python train.py --num_hidden_layers=8 --hidden_size=64 --num_attention_heads=2 --num_key_value_heads=2 --head_dim=32 --intermediate_size=256 --vocab_size=16384 --hidden_act="squared_relu" --norm="rmsnorm" --norm_place="pre" --norm_eps=1e-06 --positions="rope" --rope_theta=14000.0 --rope_fraction=1.0 --qk_norm=true --attn_scale=0.185 --bias="none" --tie_word_embeddings="early" --parallel_block=false --extras=["some layers without attention", "local attention windows", "shifted keys", "capped logits"] --init="normal" --init_std_qkv=0.0747 --init_std_o=0.0187 --init_std_up=0.0747 --init_std_down=0.00934 --optimizer="muon" --learning_rate=0.0127 --lr_mult_o=4.0 --beta1=0.95 --lr_head=0.0199 --max_grad_norm=2.0 --warmup_steps=78 --schedule="wsd" --decay_fraction=0.819 --decay_shape="linear" --final_lr_fraction=0.02 --batch_tokens=[8192, 16384, 24576] --max_seq_len=512 --doc_mask=true --train_tokens=87930000 --max_steps=5675 --dataset="wikipedia_en"
Each number is 128 + 32 x the weight over its row's rms, rounded and kept within 0 to 255. Layers, rows and columns count from 0. The size above them is the row's rms in percent of the matrix's.

# layer 3 attention query, 64x64, rms 0.26, rows 0-31, columns 0-31
size [147  93  83 112  79 121  87 120 114  95  99 117  70 147  98 142 108  95 100  86  94 108  77  86 103  86  90  88  84  91  89 131]
[[136  99 139 141 142 186 169 158 167 148 140 127 128 153  93 157 144 149  99 141 143 121 103 159  59 112 170 163 118 200 157 136]
 [ 99 115  65 112  90 138 173 151  89 197 103  96 145 108 112 130 109 142 106 162 142 156 134 197 152 118 159 145 113 123 155 109]
 [144  80 134 159 123 123 138 102 149 130 131 124 147 141  87 184 176 164 121  88 131 140  76 162  46 102 174 177 141 190 124 135]
 [109  89 133 116 107 199 189 157 165 144 113 105 107 132 110 122 144 133 122 127 138 103  96 145 102 146 153 172 113 204 150 137]
 [150 182 121 116 137  54 161  49 132 115 103 142  99 167 132 159 131 132 161 127 126 132 146 117 111 128 165 109 169  75 148 146]
 [ 87 110 143 132 110 141 157  87 150 160 122 108 115 131  94 137 157 166 112 111 142 124  55 171  56 116 131 174 139 220 126 169]
 [107 140 141 142  98  95 147  67 152 181 144 126 139 143 117 156 151 161 114  97 162 149 107 151  92 114 191  79 158 160 151 166]
 [108  93  89 133  75 166 133 135  99 121  88  99 139 124  87 156  93 156  78 126 105 139  56 160  96  83  97 177 103 210 142 124]
 [ 80  67 145 157 121 140 142  80 164 152 109 115 147 129 141 129 153 161 107 122 125 128  82 109 113 118 150 166  95 233 141 158]
 [127 100 112 143 153 157 100 113 127 134 162 109 136  91 151 110  92 113 142 149 123  95 166  90 197 137  88 107  63  92 138 103]
 [105 184 123 139 157 122  84 151 142  76 136 148 132 171 164 105 140  59 171 141 107  71 165  87 162 178 127 150 143  58 133 116]
 [ 47 108 136 177 149 123  61 101 103 156 127 133 103 117 151 145 139 166 107 112  90 197 113 161 199 142 135 109 148 145 120 155]
 [132 114 208 165 135 192 128 122 172 133 135 139 126  84 121 121 124  94 111 120 141 122  97 163  73 132 145 162 100 196 141 134]
 [171 166 114 105 136  97 149 142 126 115 141 115 140 110 154 126  92  83 115 153 158  91 162 107 152 137 114  64 112  47 136  83]
 [134 148 107 118 163 194  43 143 132 109 127 109 141 155  92 144  79 150  79 140 137 170 147 138 139 144 186 136  83 102 153 107]
 [148 103 103 126 184 153 150 103  82 106 133 155 126  87 107 139 119 153 141 155 102 153 176 102 106 135 101 134 169  98 129 113]
 [ 92 129 174 201 152 170  86 136 119  68 152 159 102 111 160 158  93 108 114  93 144 124 101 168 153 145 132 112 130 153 183  75]
 [ 89 105  49 144  87 176 117 170 119 137  83 106 186 156 120 149  66 146 106 117 149 171 157 145 203 121 127  98  99 109 175 122]
 [191 136  70  63 120 123  99  92 142  98 139 137 104 159 128 136  83 195 171 115 116 110 124 104 178  78 126 114 142 137 148 117]
 [168 104  76  51 184  96 142 107  56 104  90 141  64 121 153 120 134 102 163 101 110 132 142  85 127 139 133 188  81 118 127  60]
 [130 122  48 115 140 118 146 172 137 137  88  95 148 173 123 169 111  98  94 101 157 108 138 116 140 127  66 211 113  91 128  87]
 [ 95 166 149 101 104 129 149 152 143 108 140 132 112  99  91 101 155  65 167 108 169 151 127 175 130 155 150 153 206 125 174 124]
 [ 77  87  87  79 135 144 105 119 155 148  72  55  88 135  81 158  77 198 145 185 171 184  93 117 139  64 117 142 131 109 125 141]
 [ 96 100  94  95 168 109 166 116 156 171  72 175  76 153 113 151 164 154 155 124 155 143 176 139 193 119 124  62 136 100 146 129]
 [187 135 134 101 100 160 146 184 153 142  78 148 150 146  95  94  87  76  94 127 149 155 120 131  94  90 206  97  86 143 112 107]
 [129 128 139 122 116 134 164 169 140 122  86  73 147 117 178 179 135 120 103 184 133  83 140 109 159 172 180 169  83  89 137  82]
 [109  96 120  63 146 133 189 211 182 102 114 199 192 188  80 139 159 162 134  98 103 127 119 113 126 146 187 164 181 128 143 108]
 [124 133 163 129 124 104 147 158 165 124  93  54 116 102  80 120  95 126  93 141 114 158  95  80 171  92 141 123 110 169 143 141]
 [ 88 120 112 120 168  94 149  78 149 108 124 193 153 121 183  87 160  94 163 154  93 121  75  92  95 136 150  85  82 167 160 127]
 [ 72 187 126  94 103  90 144 138 110 121 179 158 130 148 126 126 102 119 137 123 131 150  40  88  99 160 129 173 200 142 113 163]
 [131  92 178 149 117 142 160 184 100 146 128 165  71 116  90 125 159 124 137 131 114 137 160 184  67 177  71 153 164 103 104 110]
 [135 149  93 130  74 127  84 106  56 151 108 102 146 103 110 108 100 188 111 119  95 158 152 101 152  87 133 121 126 127 127 171]]
# layer 3 attention key, 64x64, rms 0.267, rows 0-31, columns 0-31
size [ 80 129  93 107  79  93  96 105 102  85  96 107 112 149 105 120  97  90 106  84  98  90  99  91 140  95  82 108  99 103  96 100]
[[116 122 122 151 132 187 117  64 116 133  68 134 119 118 150 130  92 152 140 124 131 150 157 101 151 104 147 118 130 108 119 146]
 [157  90 127 157 156 153 142  97 132 153  99 141  93 128 109 107  78 140 158 135  93 136 108 127  70  52 142 110 122 222 146 122]
 [128 158  97 102  89 115  67 107  74 166 133 103  93 116 168  93  89 131 100 120 150 143 106 183 165  80 127  79  91  83 157 167]
 [139 110 132 163 207 176 126 110 152 131 110 132 118 129 128 147  72 115 157 141  98 149 137 148 145  74 122 112 127 160 142 121]
 [163 157 121  74  64 104 114  89 121 186 119 125 115 110 172 114 153  85 117 142 188 122 116 141  85 129 133 112 120  72 123 153]
 [105 123 147 166 185 158 102  94 154 110  93  83 116 128 154 135 107 126 137 145 127 138 136 114 149  87 159 101 125 124 144 121]
 [105 152 177 150 174 130  65 116 109 150 139 105 126  99 214  88  91 114 154 171 195 149  75 151 166  76 139  89 100 124 148 122]
 [102 115 143 180 180 133 108 114 153  81 120 129 114 124 102 156  99 174 124 127  87 147 146 123 168  94  97 123 150 153 130 127]
 [ 70  86 151 176 172 170 128 149 141  96 122 125 119 123 129 138 103 149 162 150  78 192 148 137 212  96 123 103 127 146 120 114]
 [114  77 109  79  85 128 215 110 116 148 160 188 116 124 103 134 163 145 142 137 160 128 145 109 204 130 115 127 136 125  91 185]
 [130 121 102 103 135  88  80 200 154 140 115 124 153 185 124 107 163  29 114 141 120 103 103 150  51 146 144 177 103 130 114 103]
 [ 50 124 153 193 184 152  93 117 119 119 120 156 146  99 138 122  67 126 144 119 150 169 109 184 193 108  96 121  94 122 140 145]
 [103 110 147  87 130 155 200 147 136 139 161 154 109 107 119 147 118 166 122 101 151 164 181 123 243 120 148  73 156 122 121 172]
 [150 158 124 104  96 134 164 124 103 150 179 181 137 133 120 142 164 142 131 118 136 120 132  89 154 149 128 115 183  85 114 174]
 [150  80 110  91 151 200 169 121 119 191 117 155 108 175 169 153 166 197 130 145 165 127 168  90 154 118 104 127 144 128 141 125]
 [ 93  98 142  86 141  78 166 115 124 114 134 136  89 143 186 130 176 178 127  93 126  99 162  86 116 121 148 143 162 130 126 128]
 [120 125  85 122 136 190 141 149 128 160 121 195 142 210 125 151 110 136  99 157 119 182 102 136 151 118 202 112  89 116  91 164]
 [154 121 183 116  89 124 122  69 128 160 161 166 135 139 122 136 109 106 134 165  97 108 129  94 146  77 122  71 137 151 119 112]
 [ 99 123 130 166 125 150  92 129 111 166 132 152 191 132 110 120 145  99 143 109 126 180  95 102 118 121 121  74 163 158 152 101]
 [150 119  30  77 132 133 100 137 158 106  95 123 151 157  79  85 133 122 113  82  94 123 174 129  62  87 119 138 140 124 170 176]
 [ 92 149 118 149 141 149 112 129  81 117 144 112  83 134 103 151  93 174 138 105  65 133 140 160 122  84 114  97 146 151 140  65]
 [139 111 182 135 172 128 104 194 142 118 177 142 172 157 111 146 136 143 180 145 127 145 140 123 104 120 104  87 207 137  83 147]
 [223  65  87 121 121 134 173 122 125 197 105 155 126 152 130 148 186  95 138 128 143 101 190  75  96 123 110  93  92 124  96 123]
 [148 110 145 120 105 108  81  63 131 152 157 138 138  33 105 107 134  92 160 115 191  76 120  93 130 110 136  98 120 163 132 146]
 [106 140 168 178 159 153 105 126 116 120 127 108 139 128 101 159 108 182 133 108 108 140 106 123 129 106  76 133 182 119 149 118]
 [121 114 107  87 185 178 146 130 186 116 122 159 108 137 105 104 164 130 143 121 144 149 149  92 151 128  66 123 140 157  75 160]
 [204 126  88 157 140 152  91  88 141 129 132  99  67 129 165 118 136 125  82 110 133  95 125 104 109 155 157 150  69 150 101 102]
 [214 136  91 111 121 162 181 122 153 169 110 173 139 144 132 150  94  96  86 123 101 149 132 132 112 172 116 151  78 131  98 147]
 [148 109 115  87  63  86 149 127 215 118 103 143 118 170 129 114 171  76 106 127 112 113 132 149 117 115 195 165  99  80  74 164]
 [146  76 116 185 126 128 173 158 136 124 136  53  96 137  77 126 170  98 106 155 150 137 176 155 125  96 143 185 114  69  90  92]
 [ 74 136 129 118 150 126 151 140 147  67  97 110 146 171  87 147 135  92 170  70 118  95 142  64 110 129 186 113 163 126  81 116]
 [170  89 125 123  77  98 127 155 122 131 138 110  90 135 119  65 125 100 154  94 118  86 161 114 126 137  55 136 107 133 128 134]]
# layer 3 attention value, 64x64, rms 0.329, rows 0-14, columns 0-31
size [ 88 103  87  95  99  97  85  90  94  92  96  84  91  85 119]
[[116 116 149 119 124 152 153 110 137  55 159 167 132 115  92  79  58 135 136 101 155  73 103 141 139  69  80 111 139 201 129 131]
 [ 94  83 138 160 143 114 170 139  85 146 134 112 147 155 136  93 148 108 171 132 113 109 168 147 149 184  96 185 136  65  87 149]
 [128 137 119 154 110 127 145 158 105 135 189 101  82 156 126 147 140 160  94 125  89 136 109 170 132 146 128 109 142 106 137 111]
 [133  80 203 180 150 104  78  91  95 147 121 131 125 106 159 117 130 127 108 116 117  51 188 102  62 116 130 114 138 155  86 179]
 [ 87  89 116 144 145 121  76 108  74 120 115 113 130 142 113 163 142 210 145 127 142 150  73 139  92  94 145 111 156 181 130 130]
 [151  76  75  84 143 111 138 100 109  91  53 179 208 161 160 121 126 102 123 104 104 134 135 115 108  94 162 159 108 128 112 100]
 [145 133  36 120 144 111 158 141  96 122 144 147 124 122 182 160  82 120 128 163 129 131 134 102  94 101 129 128  79  98 122 162]
 [127 138 164 171 191 103  71 123 139  48 166  79 161 112 184 106 171 147 124 104  77 125 119 126 156 154 124 147 155 133 123 121]
 [169 102  94 149  62 203 116 148 122 103 195 125 144 148  98 150 103  94  89 126 127 121 153 154  97 103 139 127  98 122 191  58]
 [112 120 101 114  89 122 255 143 127 138 129 173 144 203 154 104 106 123 141 150  83 153 129 128 135 145 146 160 124 143  91 164]
 [139 161 101 101 129  88 155 102 151 147 111  54 165 161  61 169 142 132 181 107 127 110  61 105 143 188  97 171 134 126 140 110]
 [114 149 134 166 135 186  81 126 145 101 207 113  99  89 169  97 134 189 161 133 139  89 145 154  76 162 119 106 155 149 187 149]
 [158  88 185 149 126 160 219 151 138 155 162 153 143 148 121 140 164 121 159  88 148 112  91 133 110 148  56 140 173 182 128 109]
 [136 134 164 125 148 130 134  92 107 223 125 171  97 137 129 123 156 134  77 147 181 104 101 132 117 148  37 139 119 112 169  68]
 [157 124  76  51  80 143 129  95 132  96 201 164  83 193 102 118  71 107  81 101 148 132 138 130 133 118 155 125 111 148  96 161]]
# layer 3 attention output (transposed), 64x64, rms 1.18, rows 0-13, columns 0-31
size [ 85  92  90  97  93  99  82  90  92  88  87  89  94  80]
[[100  75 149 162 100 111  82 149 119 166 198  63 130 109  88  71 110 106 121 141 155  96  94 153 117 147 101 118 176 163  73 140]
 [ 74 111  86 100 153  81  98 119 110 147 130 149 149 109 134 124 117 125 135 135 140  86 179 132  42  88 117 175 105  94 112 213]
 [157 139 171 118 109 148 166 116 128 154 118 160 176 174 103 129 143  95 159 137 197 126 119  65 153  65 158 110 132 133 126 133]
 [101 155 180 177 159 115 139 103 126  99 125  71 175 101 103 149  83 167 103  95  83 114 166 123 125 156 131 162 132 109 146  91]
 [ 89 151 202 153 113 164  99 101  96 113 127 101 109 104  28  83 116 176 203 169 109 172 130 138 182  86 131 107 137 155 139  66]
 [129  68  66 117  93 149  81 125 128 107 129  93 100 124 118 104 106 126  78 129 116 127 111 154 150 131 130 150 126  75 116 111]
 [161  62  31  96  98 140 149 135 160 149 195 124 146 132 119 146 119 125 145 117 115 151 122 127 144 145 172 111 171 128 156 150]
 [154 116 109 124 175 101  23 126 125 120 113 169 160 130 152 167  91 144  91  73 114 170 138 129 115 172 107 109 152 155 109 130]
 [170 134 161 157 115 157 178 138 131 124 164 114 175 138 155  66 132 138 141 152 156 109 147 144  81  98 178 104  84 103 120 124]
 [138 122  94  93  91 116  95 119 147 126 118 114 136 154 126  80 136  97 117 118 151 115 140 121 136  30 135 129 125 114 134 172]
 [120 160  78 116 137 105  98 143 129 109 113 132 143 111 122 114 119 120 100 130 162 176 106 140 115 122 112 151  81  76 128 136]
 [148 108 185 193 114 115 136 165 130 127 143 161 158 132 118 127 150 106 103 130 139 105 171 177 105 199 140 121 127 119 206 156]
 [137  82 118 101 140 139 103 127 116 130  97 173 172 141 116 109  65  92 154 117 120 176 108 128 126  83  53 162  56 147 130 125]
 [119  85 118 121 160  99 171  89 166 127  85 107 176 175 144 137 134 139 156 151 159 116 105 142  91 139  87 153 135 121 167  33]]